Weights of a small transformer language model.
Size: 14 layers, width 128, 4 heads of 32, MLP 512 SwiGLU, 4.2M parameters.
Architecture: RMSNorm before each block, rotary positions, no biases in attention or MLP, untied embeddings.
Training: a variant of SOAP for these matrices, 156M tokens, 2378 steps.
Each number is 128 + 24 x the weight over its row's rms, rounded and kept within 0 to 255. Layers, rows and columns count from 0. Numbers have three digits each. The size before them is the row's rms in percent of the matrix's.

# layer 7 MLP down, 128x512, rms 0.179, rows 0-127, columns 448-479
116:132128163138169092123119144126119094126094133152168143125072153117155111070139138131141126107122
104:124143134142118122138167106155125121148088120106096087108125147129111152127154128125145151158082
091:127160169103146124131115124144112152134165141120118149139119134176124147096115170126076140193125
102:053146118113131150125140119139157156102134110115117105138149100106104151073167105137141118063126
094:153174163114130135135151154166140103095129109160109132150129097115140079105158118136140128144127
105:113155141125119176141131128134123154075077137099113127125139131152124085091143172119133064101101
092:190102160122118140116142133121123112071084071110089128090095094106119112142145144110124125136121
098:117107157128113121135105153148167131112115114169158129076167119125112118122124092112156133147174
092:140082120161105111133119110102124139097153133154135122120145102093119122110122152147103125121145
114:119096111126120137094115090159088130163188122134144134105139111142097146119115166128141171123137
101:134110122194088137102097162112097118155150169087175181113134110109129139127147101138137116161119
097:124141113101134141100089101078106139169098110127125117167103144081146151101114113112139113121164
089:107131185096177168148083150163102131157101086125064113120151121121153109157153114117100114125128
108:101142122148138167125177123109139119104134124184139114115087146151102152139173141116120124140133
099:119150172136092104126122121118146127111177112110134161112130142110143147116115113091177135139120
098:122080145121125093150121142150079130115126195140121107127092138151118151137091157142128143196206
097:141133169101124125138122191131103100106119161103142120100090119109143120106164063124124077128125
094:148122093129153154084148095129092111108143168133132123104176152137147151107096160147120126100157
095:145106171110126160142116137152157133128113128124171145120096173105141134153167147095116136095116
099:141149122151106157127138102119114167111128136116144131107119146103115124132118111120139096089140
100:139099129123130132130066112099107128167128114179126110076117115124109173111097124140161134102108
095:066171120127150112136141126081186137172162138154116138130117099175108107133129114098116172121140
103:166123086135131150118147149137124135147138040157070137095128121137149139115150138120146152157111
094:142137120123164129132163100124141121120141136061114110137101112112113096108190128100176127141129
097:140124159172138102134094144140130123109097093071114127143109157126134161083108166136116130147132
108:143185163172099108154125152159156149134118141143096125127161124097123100138118110122134107110104
098:100089155135104118164106090172135131096110112107121154156104137122151120068130171126122116157123
097:158130109134145132129160124138139154150140113152140118100173114134160161123156138145086129131127
097:125128139106111092156140118169155155146118168054130093159118088131127118127100162143127136133106
103:108137121104147171141171110187109142133086107121139140116140082122127133137132171109083111152133
095:094122111120102185145130138109114104117135140150111176157160117111138154118140136155117093138103
102:167174106114110087128151078100164119144186170161110158147120104119152122170125093133089142106114
101:125149157114116129147084130108085119168106116132101135183093118098118162102130148113177110110104
101:122161105152113110135181150115092136158115142086115159118109168110104097172136149136092155153140
097:137112136137135118073112114112071099115157163141098155117137178139103131154105140111135192096148
106:128111099134115088146128139144107147091096154107143152133131105132133157160119108146133085118137
094:114121112138117151100102133168172132108125109105154094152124117163110124160134125118105151127143
096:132119159146103106170102097143136086116121137127161113133106095110109102087129130158088165194134
099:176138120073108100197125135127103132138095097135141113129082169117137103129149130135136139159129
096:119082182155132134138151112074118119154148147116171145104083111134122104124109101118153129103132
116:131123102142151171125104155111128158107110121117171090100140135135070108139167126100138148152125
094:090110115141160137154127141094106151129124142121120124124082130097139087115162150135115137130162
101:118147155107142109110167122105175129180157077086115148120119135137115127115134119131122163111133
099:095146156105178155128142163114101101155111132153076106132136108137102145114081090130149128156123
091:149164151174106090154161134133115121122160135160132138128154166128089139125142139120145101138133
100:080143166107138113157176143166126188123109132173154090149109151118110098127141142119127127169105
098:151150082105153067167119142109166156130114105096103131116139160138121075126109141142122074133124
101:088113138154176106127167094159085131077108145164206162156132142148106114093112137108147133119123
102:103138099104127100144100118105102082129102077138136127098108082108140138108169133149124154141137
096:123119097161118116115129135130157118145123108106098179159123124146120117081121147163148076118100
097:138131117124142128129151151112114117132154158090137133137114124187130138096134103148098156149126
105:139131089166106145128143168121127084144088152112136186133145111160152125156135107132171077118147
100:115118140118089175112161138105116106173140108140093118124116107132129161133148123154135080118123
096:151103130125108120116129123119150167143145142119127104150147135085103153156119117151149106123147
095:140155135156099072120122171165139118106138105101145085136139151155133116118128122118161140086145
104:116140158141121126127116107119095092157117166179134109130129117103121158127124100125154194152110
099:138088124159158109123171081127095123073109104129108153144152188111144151120080162136131165130099
090:115117120118147109139075139146166120146095151111115105147135149130097097115142151132141129129123
100:133096153104134140125165111073110105095157114075129101128211126191119135153126170108120125160128
097:153152170165129133102157131148110123152139111106145156117133144139108142081122137138113180125161
095:166133145126132137133190127145125150146140124107093117090128135126156131091115136125130154094159
099:131125119126140142115095115146121126122178185167140090134126142118123136146101140115121131133147
100:111085160119137083098146103139119136104072054158122135131135171124124148155118112151157122125135
108:117136101138112113159144142167147111121118163143108141141138142106157133155155098129097097115134
107:146142101147097102106087112104109119118109152093079140109141109144126116126128114114116106122109
101:108142133145112154143079142112088087074119148128107148186137175129141099108107169126118080128120
098:124111150146124145119105097145157100113122162115129136122094127118129110069127123147136130104138
101:122172199131124142119089163131112135123099167142132143140143151113062104111151168113139112126116
093:124118095118133112088130088101127172171156084150163126114108125174118118119129127111187183072114
096:148151178127144134137124112117140090082164149154158111120128142126092159127114143130094167166099
101:133102152111172155143103096156099127144146113097156102179140165126130119141131127111130140094123
103:149127101164134120096136107191130114126164139120118148106116138120120155175120104136126134147171
095:145113103131133097156125115128119111126145145158171141151129144165153152151105144153084123085125
102:098142124124132119054130128087121125137113086101123128136092107146098126145130087111113115084120
097:097110180108129111150138132147117160160176106120156127134114137122112109131139150129118156168132
102:133125122116150091119112147114156131067129087129122146111116143152116146114136097108088120152147
104:160127118147145128119100082127143125122110116162152142117193106100119127130130146147105150125141
103:117133148106131090119091130127128124147102157100136108127133148146106087105081133127149092077142
096:141117145132099136094123106148160115118138098102147117136091102116136132090168070126147100133144
094:109116159152122145115115169136095161137153139141101109117118171101130099160131154099141082126122
101:154133105114119122141102117163092100140123098118092148105114145112171147110081115144090127111172
090:091134072124122077122151159133070148156131138114128118159162120181107146108090130129166114098126
112:121140126130140061134157109128192112108086108168113110116147091075141137103104127153124107137125
099:082145120166117184158100064154144156106128185087139129125096134162128076147082175125082150158147
102:137114154151099159154117142114073115115123174102130137116129143120163080125115143150090144104137
091:121130125148155139080100145159142167117119119112101137140147104141170098147169096144119085084099
101:178140135144119132088176156140131133107127170128088164121149141095157097051124123153104093127129
099:172138131153108136150106130101109130108127143183096106084126083131151098157174163115090136105131
102:092144153133137122191157128114134151119113126140087107110155106127125137139131153133158129126095
092:139139122124130116104169098099130140083159138146113142108118134128166121121148123147151125159091
096:104148129165089122086130177134145135101146089104120091134135084137135109166125109153128109145131
101:101122116127122137165115144082121115102119143095109136134135121067112144134130155150159104131116
097:130147126104146115133144127163105139128121160150175146132126152113138161109151139131124142180141
110:160126137128110155165138121129119119105114145119090155108131160149087080084137148094106150102164
105:156100119128159129128181171151125098182121100114164146132102107164159094115137147131099144110144
105:120144091160129146103139165139109143143169145109164142113142106087091110118148077114143118116133
112:108148110182101099146143136079108100146152171107156137150142095108111132121123126144165127126124
099:136131143149136167128144138124150139164119135124195153138099170100169136120152120118069132140096
098:100128146113132120140098145135073155140127079131172126100103119130129123164156134116100151129147
109:116068140155127134098103106137133133160141139186089107139124126129128149081118117085118179134167
101:073134114147123094104129122078141107156133106090136129118114146117156145212123115142163118119135
100:144124164146142117142154071119067087095071115119120080096140188087124149130117130116109125149128
091:119130110160137124145126146160145209079118142142110136129136133117145133126161144135162098109118
098:093125171146107146180131092148168134048122132147089124104131171155084073120124146114123085119112
110:121097177085130151112109109122103147132144135071168101155164115136157078102111112111097138123161
111:153156174159082133098124150119100161079088070121114123157112127129127159113137155140136111153158
100:135155127119092108158117124170110106168174126106098124163099139157140110110142108138113131133136
109:083145132122098155164139128113154169117082081141156164113093121152092134102145135139096123144130
102:106148132146128135092128116100110131075134201130121151101081125154151130203136136127118129140136
100:156124161107108159149063123143085066161103170114148141132124113172121119109089165126154106146181
102:117134121176125157110149130119119096097154113108119134119128104123130128107093133124135119153108
095:145109162095145145138180101111093110131121103130138144127078085147100191146138140106125101116180
108:099134140110153106159113116166156143102109146146154159090111145160098079153108119111081093134130
098:142106173105152093127137155130132094122093102129116122119122116131126130175133138106138139138108
106:104143117142137112159059153119103115112095125129140151098157083115107097135125118127108098118151
095:103141108130137129119124086079149130091132147080152149109142101141135104144213115129154104134159
103:148094126126123202146111146130113168146130142163086117115169100120089153125128122134149122110113
098:136181145167103134156141090166149126136096120126084157127104092160146138111173116152135149118121
106:139117129112128095147129067108133099135165150141066121146133124122129103083153138110110112141115
103:070113157128124113170112106110122149101170170141072126111116123108129117114121133118102190098089
094:118114143099109114137142099117117137108111137111144127107102178174117157133106106110111127142111
100:112146125137160098151131128136106124095136134110101076115125121158135102127165152139143122154141
091:123162145161141131128132122133139112165127107085126167133162150079153167132102180147179118157098
111:129113121117179096124162113153119139149112124098071119107113123145144148176116122122108112107134
104:157119159157117115159115117102094129137152186157138082134076147111142106121130150133126150127129
089:095140170129102125134056102190148122098157119194131147119121158139128165115150125106117120103107
096:095080093099124136122139125090124137156119112200105128138167150164130156122139124101135151122133
099:127143153122139083138124119113110155105143139144143150125138120091150110115146130131163094159139